Weights of a small GPT-style language model, trained from scratch on English Wikipedia: MLP 768 tanh GELU, 6.52M parameters.
Each number is 500 + 25 x the weight over its row's rms, rounded and kept within 0 to 999. Layers, rows and columns count from 0. Numbers have three digits each. The size before them is the row's rms in percent of the matrix's.

# layer 2 attention query, 192x192, rms 0.279, rows 0-33, columns 96-191
099:487495488462521518512513484499524521539529506526500516468486451475559456527523509485519520494496487464446520476504520480509542476478476486489509505488448421460491496498470479535533522498522517502512467524506503493527507502459529537483504553469461468508498468457531507499460533518529482471
096:505529507510471463494468471540536491546503456486510471507511492474478485474494505515484483507476546458474474502522536505543525470571486538476472559509493487513489477479486475482480471514502520508492529493482479484470466531512453496503515480499467487449482492463521515553524454469504503519
104:520545466505500439469504447508492539462507500523528510489509454491501489512476458505521495477538491535526508508505533533477503512517519556536533467495507527444492486525483520452492528520498483471495494489493474517500535470497447553463461497488493528525527490495474501537487505498495467463
093:500507475512498522478477494508499501497504486515565493466491515488554551507516458477470522478495469532489517503504495496523509554550542447510485481506511503489513465478502507497499460490492449500494491508517500515484499444495441541472533511522505499489517492488515476485521499524490488491
100:502480530461476505531503519489486532464468475503518517491480467492569502502554488540527513465531521509498520522537476530466529463487504475523522502507522482477506463497430518473467502466539425477501482515530507463507515513538528514533532545492499484537492481527515484489449501508515491471
101:478515466511486523520514514514507527550480546472488525505501481479488442582515437474488493512461460484518466490515510500504454518496487464508476510486535491504505480534536517504459480512531502466547477490499516485498445526534513513547519532502524484520523533536486486524502488525504544482
089:535509497507515508529494489516500486517499466503495520499494480481454496523501511468497467492498491529544534491515483501503475470500513510534496529479502494511481529492527503509474543446454483473517477539490493519465481510534507507459490471520549491536497518476467464520518509494519460524
100:476504519487488469473498518505527537493528486495493489536514536475522509506518504482490497442521515488533505558497514485519483537493506502514491491462494512482449506533511488483495499539513472472504515466497453524492505481462478502496485477480449524540479552474513527480487502479512535479
095:498501479517516468502495481445510464509482459499515475548502453456494485516518490464464544489452531542537491519491528523487499508521532526442489511476466487497500547514508493506504488527482506479481482506489504514508474520488456505515504522505505498537496491490515515514465513511513494475
104:529515504464499493403506532491479512498455560490501519466523469518475478484481462504469520513484519509517490500470501471486513487472503516507501548509511546520478495498497483471528519480497483479488518467458444473466478458503533511500515485492520479475502516493527483519489486489487503458
105:514548523530513515517481521525496482450492513556483523533473491467508485475499501537488512505524454527492485495506501485484478525483517515517494483504475544490455496523477548528456534491543494489487500522456499531513503478489494510512496526497505518508487530569507445522521508534508493484
096:542502482527520477512503496499487525468462486476524470526444505497493466503477449489452543486511491527494481456503505495533494490461510517538480503475543478495538476462474497509489486494474475484470526478557483512474540515447478500458491484505506501498517503509479519483459527514467453523
100:539510503450531521470458480531515440493517510501465483474531489511515515502501499506459528501517484516467477496516504483499462473530536520519497447500510472552500487488437500518475526470514498500502526453471519505526505492496475508514509494547507488523563458474542461513500523504509506537
101:490491529551489476513515547540490495527465506516501527469489495489493506481478526539511506497470493478527519463514451498513523483511489513524479497513478529536511494461559477532506498521517509492494519529495478504501515489513488494472490476514529514482527514494495510500519489479531516505
100:506520516553479479540484508512506488480520493497518524486532497484525474501529491502476462538466492457467478489557521470513506506486509489547495522482473501501496524520546485484531479495465467487509462482512496503495540454514542486457502520491475487496496519512510448518503490480485548460
097:500529510476523517510535470502523498494494534481487521501505525501479465492470555474495491483487552459538512533476457507473505481522509501486485478512481512534542512508433515531493500500549541513515546470482449474486485505475527490501486509503572496493547566500479507510464547483517535493
101:523469495518521518518445497521491506513464455497530437519478480489492526470492514523516552500534498511502472488495596522512502468505512481509478484525541520512519514476483529521475499496537522463500526525487488528505504511472520535487453460470512516476537440463548475507507466514477457510
102:525496504536494490512504478493496573524500454499582496474494486506475482525500503472493539490512523475515531491533504525505491515492531472500518503517495507505471500481557471499525481512483508512458479493515522465499536525511528513466512496487537520503485550501480486483497520494530487519
107:491510483501537466535482481518465496463514512517482469497466488490489502516460552514514471514525539491508505476492512565542515519507563502502490501525508543506517491485543520459471564550492522495522446497488513469472528508484507483482483505525509549496499515480476528497513462481492517483
094:490469518452486533494480516501474475484540450502519518499483539490499505483488501505488509511491470520482483518488499486521529522496520489454520475528490521512516480520502516488523545485475473499470513451519466505513532483479514531508469529555507498480457504480510526534509510523466496461
096:492487505501531513487516477495465501469506551503490505498512528436478485479488538521511482511488491528520539506531441503506490495443435525503482502509561477529496453542508497487461492498429495516535477512519531522524514510478501513527470456508512502517476506472496526498529484511489460476
093:493515477445490532482506514545497499496476489515487516498517494521516530459499481511512476474517426503524539516527506516485499511505473505490502478515546517498536545489468506515511459447479427507484490458484514540487519500543534505532552482521504454474533518510459530480497516507492491528
097:492541520495473506511514503542451474518505491500498498496571457474474511472444538526481538520552499490513444481503490507525535538494512490489501513482507502523519538500537484496486517489480523480504525470482560509513500492510485473490438481510475517495489470513542537495526521471510471497
104:530552481504492511542482497488493513526492466498501510522507513493528499483433503478513477452491510494496456487532505447535521539505526524508524516500468496512448542522491488470534514480522499501491510480505479462529475479486506464454470497529487458529514497536504515466474486548524511532
092:470515504538520456502515566501487515492481490493496492425482502539492504509501480432529532510540496474459501520490485472501485495490487478535543484480515564476484511498496501508549541493526512460511537511495496481542459507517494469505475503534515484507495448517453507495452461473514527513
098:505508535507491502501500533501522485537471488492491464482466499539480461509477501468495495502459493518557481507524500478509483488496493492483538524528460501497510521544523496509509581546543508514492533498512460511484512464526520518536528470527503503507499475483453507463444488498491492524
098:507454507473518526511500510512443489532464474512485477512505536483464497460526483508503539514471540557529469501520481495484476471507474496485508506461466492494517510504480477484507475480453537542521498499518490517537508531538508476516501474497487508467514509521529534474533502481497464495
093:462494522565474495499512536490510536513503467492500546534496477476462482499458519490509498496533545480459557522553523497482485495488457462506478524495520533558526484500509489493442492507504529507527440521510489513504517505499505529504472515496485510496552507463501490532511504511492549496
104:537477472509496500488491442476463536471505466527517506470497510537548487455529470479504530545513469501504501481508515474444519466499476469528486541505494507475523525513464487505482525492509475500510490499490507473466495455482530493490492503457513495475498475546502452435452492482469486505
108:465499492440506534520510515477505445511518511489493483471539503499481495503444464467487459524488488508497514502511466520455488499523515525474537504502522521478558482508491455483513499488491483501504517523477462514495474530512469506486507542484506459519486524532514491515548524489453527483
095:495480498506502488508481491472507510501488528477458508510538495463510534471531513535539553531497523525492486440476498509468527491494512498491448504549504478544553517432526480489489480461503470501561514472492544500524481489506507474511511498504518463427527490481523471485497492501486481465
100:524501516484472468504498502544511515527534504489472461494460478501466511458540510504529494491478483505499522483515473494443530498523503495532505499512492524495441513493512480449463501485530496541476481479503509501514483504492533499500501522477526509486497525483503504506473515517523510519
099:555512520499498521477533418504553528465453481535517515517525501524461489508520521445470521539494507503518543491476483507492473524464469533508475489491499533502476472516503507489473517494493474475481535507512519474509485496501476512510474451497513502512514460523495526480460511461481442517
100:500543488470535441508518497520496487500485505496501470506529450494499502444524487489457522521560511509502535534500509537481496488477520520511499518525514481543528533506530526503526492490471503501515517513497528465518487508498552510567454511451464519486541516560487528490461499528483505512
# layer 2 attention key, 192x192, rms 0.264, rows 0-33, columns 96-191
091:450476551521501464494536489483490495511515514521488504493503510493452504479499537495553509465525477482509539550510483489515529486523485532531532502583502526514499543504456479527506492522528495516479462493524496485555508488510527512500517482540519458478492475525504449466471454508499510507
095:453514512470540490499504524447463452492494530450476548493479486519505499501518494488493522523551498522524493507449476468495473526507528505490522505500511506525500473538530541463494491486498500495504525502520542470532527470534500478497516476532499476488491479533504518504554551508480486508
097:524513488475454507530500535466533452521508499495531430499521504536527515537487504531536472514509481474531508460500496525509476471513484496497474510477525489522463464462477491520498476515505512503546485520534501511469448486526481517497516511518514490508472547493537485527520465487469486579
096:497478521493511509494506476503508494478479509468503488478496468498530488522482487476548473532499505450470533496496523447488555446469505508478505511482489483524503520521462480525515512484459507446483457487509537511534527472456525517508491493470509494492497508528504497521481491547457521552
098:505518557564501489518498493471543469547503496480477521494502488474536499512501492465487506495505490470491470504518489500528521541456503510505517518515522460514506524508489568512489491500469534481452491449524517511521489501472531493495509486521478503488465495482485517515459481504534509479
099:517481513490557495496488481495484521515528509500466534503453510515478549483464494513521472522521511526540496455478512521471525515504505491491499473506491489524493479468486525493524465494551511476488498458520485535476493503526507470496457479561510513461525469495515486464479474528510523455
093:471472519513482498515498502479510521496509507526483526510539474513516515494494462497482520513527491502551499506485521517527496512516473532491490462475458565518513531517476464522491479493469522509484488550497532481503462518476498503529467498481483492538502535520496546453477416509517482472
099:457535515491519498504472499503480498540478420498527541514515483516492535494487467489497498502478522487540493480509509530488512520492473466466565497525540486483507456503474527493503508514554497490519491529521530495497474463513510517460455516515500510519544516501486484508518495423510499524
092:491517487460502494493495524514482479485499472475493501507523508467546473546478515520533533462581504493533529514548549498506496466501536498492572478504465514470541509513466493494510528506504473479489529532495509479452503461541509525506512490518508550486526516480504497521502490488531512511
092:480510521494474499477450480488500494520511486500509503528482518491485495505515508471474478550505498471513478486527505483474511495542477516482484446515498479499486448477546507510482481543512502487511494483532519485463529527479458528496458532541485487520515524486514506577482502507487506587
091:533504508564485519504472478480464550510500532481504456512439493546539518501499482540531530508523464488488509481519526503524519489533533492493500474469528509511479521483446460504524471485509540495464510498496506562457499497454495500489507496488492492489568493473536502496498474508495507529
099:478520515458447488516531500517474514518482499476513454494537533524483476482491498504480470543500461474508503500504513494527540515439525520496484488517517488507519494489504485515501522510543511450479462548504499459486478528513490508529458491513481498425492494501499492503504499512477510489
102:487483500497475513482522459491480477489541537497550483481507477496483455463511510546523479491493519531491517481498463470522502533503517477501489481499534497499511483540474515493498513516492488462494505521539515543430508467506510508509503533455510484519472532492475503535525478551500474512
089:522518505480537536435505484552458516450507514520543493540531524482503459525540478475506520489515469559493474486522490541473521479508470515477506460534492512512501534527531518504479515461487519488488495511495519502468485440470510551520519511538492504474515515498534505529514488499498485469
093:475471522477484488454465561465487518553491486503488532506491483462495508521487503521482528508499507531490485522499507451492494526510486525468515516472520519480469517452497520522526465513552480468478487509510499479485527523435484502520506481507528518463480513538489510495509497478477499531
100:492527472518495481515484467495512512554532496478497476520501530500508531489499476475466503501518495537521511487497486549475483490522518495476513485480467499475489485519540462491499477519555467544501524533547553516520494505449497536468511544562534495509489499471490442550465535472468487513
095:459514498497502475504513482522499511493501513526445495533502521537529465483497510514500459526497436504476507558512478455501502487503508503472508504493509536468525502498554521509520546502469518469466500534496523558515495501506469502497484509499506505525499515464516508484538490520478462514
099:442510530492509513459508485504496490479461464475512494502512498467521509462517521520506453504429510516509524538490453486542469498528439486520508542478442533538470516519455530480496505502447464470523516486514443494499505520499487489481466490526479513491546488510556545481524482488496537457
102:526512502522435474536495510544487502508503470490504492494493489475518494495479497531471526493486477508522462513465545492523500483505550503448521509511502525494503480523485495496488470489498499510493550522488493471551486544530473536510549483512515498546496511468478488491522456478528499525
096:499474444545520491522518501485494502464467491477512489532512483492529484539541498483471504542498476509501563516533518511523531488530482464522472546569487480472496477460471486555519500530498504488480518509536504501528506555482499467480494505487492460469488472479495504524508481451484484512
097:536493529494444529493487503504509528516496478490497516500515514457506473522490541498511502510491547497559508495500482483486534476492540492515493536517536487472508502510501506538558521502460491494498447521462465488522504490437492519483485448542487515462481453492521492482458518520499469498
098:537467451467486494537519524479548514503509526512495510509484542515463530517468518504485482535450477498466481517493524424434523496457462504517482504491496510414472513475526519510509491466474512492533499517537482473524506501475500519477468495457498460529494504478502504509471508541472497475
095:494493512496477479504469496468521510500527487494502510477469502461491496478482514506511509479530501501445498508441530509466542469547497518500472476546490521527496472513476514498544505506507458528465513546458489500486479507523453492482547490508534509475537530471514561523522495476508489513
101:474487556459503440493471471506485563468518504484458510480465509466513571476494531515500480472538492501479488500509570488492475510500503505506514496523474527492489475530522471528473507517495522474500496548496454484520517545506498492504488502479496507493523471529475507503517510469509506464
095:532508486499496526490479478512535534534503511463511501521492471468523560508513536493552494500482542493499499489509471550499522477469478521472481476489458489505494519474522519467449485487541502502510456514538540520522495545541492507504560519471495542445496517517508535455484470444523477501
095:461504479507513475555527513525495498524513538499499514500557489469510523540473504497522472524550496493442509528522489531503551543465528462492503509535483479506441517464506497471497461540506520526480524491481495464516516511479527559518495546494426474470482502473474501487534478468510530473
096:467549501505480519519488524520501474508490484502505532490516532482502490522482479513518506497534508456511498513505470489521555524464509494553480425527530497496475559535510497487488503535536461510522493493474493489488497496433468504503534482529458498456511506519491506521469520468510489463
090:466500473496490495475499482540551461510487515496499509506540525540524451474517540503495465520482449534516510493494525493549507440535540490498492513541507464487496503543459532517490480500497520512526485521531600519502501469460529527498527507535514493509485456504535518466507485505450501507
098:488491519512467520510503493512499546506503497512483498513520546502495501523526502494485476494536515490502489549496529519539528513510515520523474530468522455490459512482487477509525489512482436521527503464495511518518508508506537495465498441498461517528551463496473496482528516505458479489
102:524498485532501502495505473523494500498530529505496532524469506472464454486474526500469532522536490483559550472470497484477486501538490477500499560534458493493494513503537506521481494516525548459484487488547509555454480515498526527478485495514475494483544510511530474502499520496491506489
097:515508496486534542462486470540524508464499487487528521517462480486464527501510486496460499539504491482497480490490515488520538504509484503486502490501475480529494540517477519511523497479473455463502516484449459501501501526469499483512506523502527446544426485509508515501522499516529510499
106:486541482499520482533453541485503476487511547508520523527493484524526516518464469492496495481532484543506502510472479470497485476511500499490486490500453500479505501491498486483510469476484513502489497474532534459511525500493480521481490460520544502561480532520524501530453533462517519526
094:489475460523485528478470496538476496487498501471488524493524462493521505517487515523484516532493503495477492525533485479520479471519523527518499478432548503538513544502485498483504494469479510544546465512503512526451510481499534502506485534477466552533486520495483513520556499489486481444
095:507480489535523483532464502549496517516509496548503469496515539518509485512517509470490528490516503498482454456527451449481530514501519469508498483462474507517515485533513551473496509493513480542522500510505495456475504504489445507460471503474525491532497501478487461536471500494526486498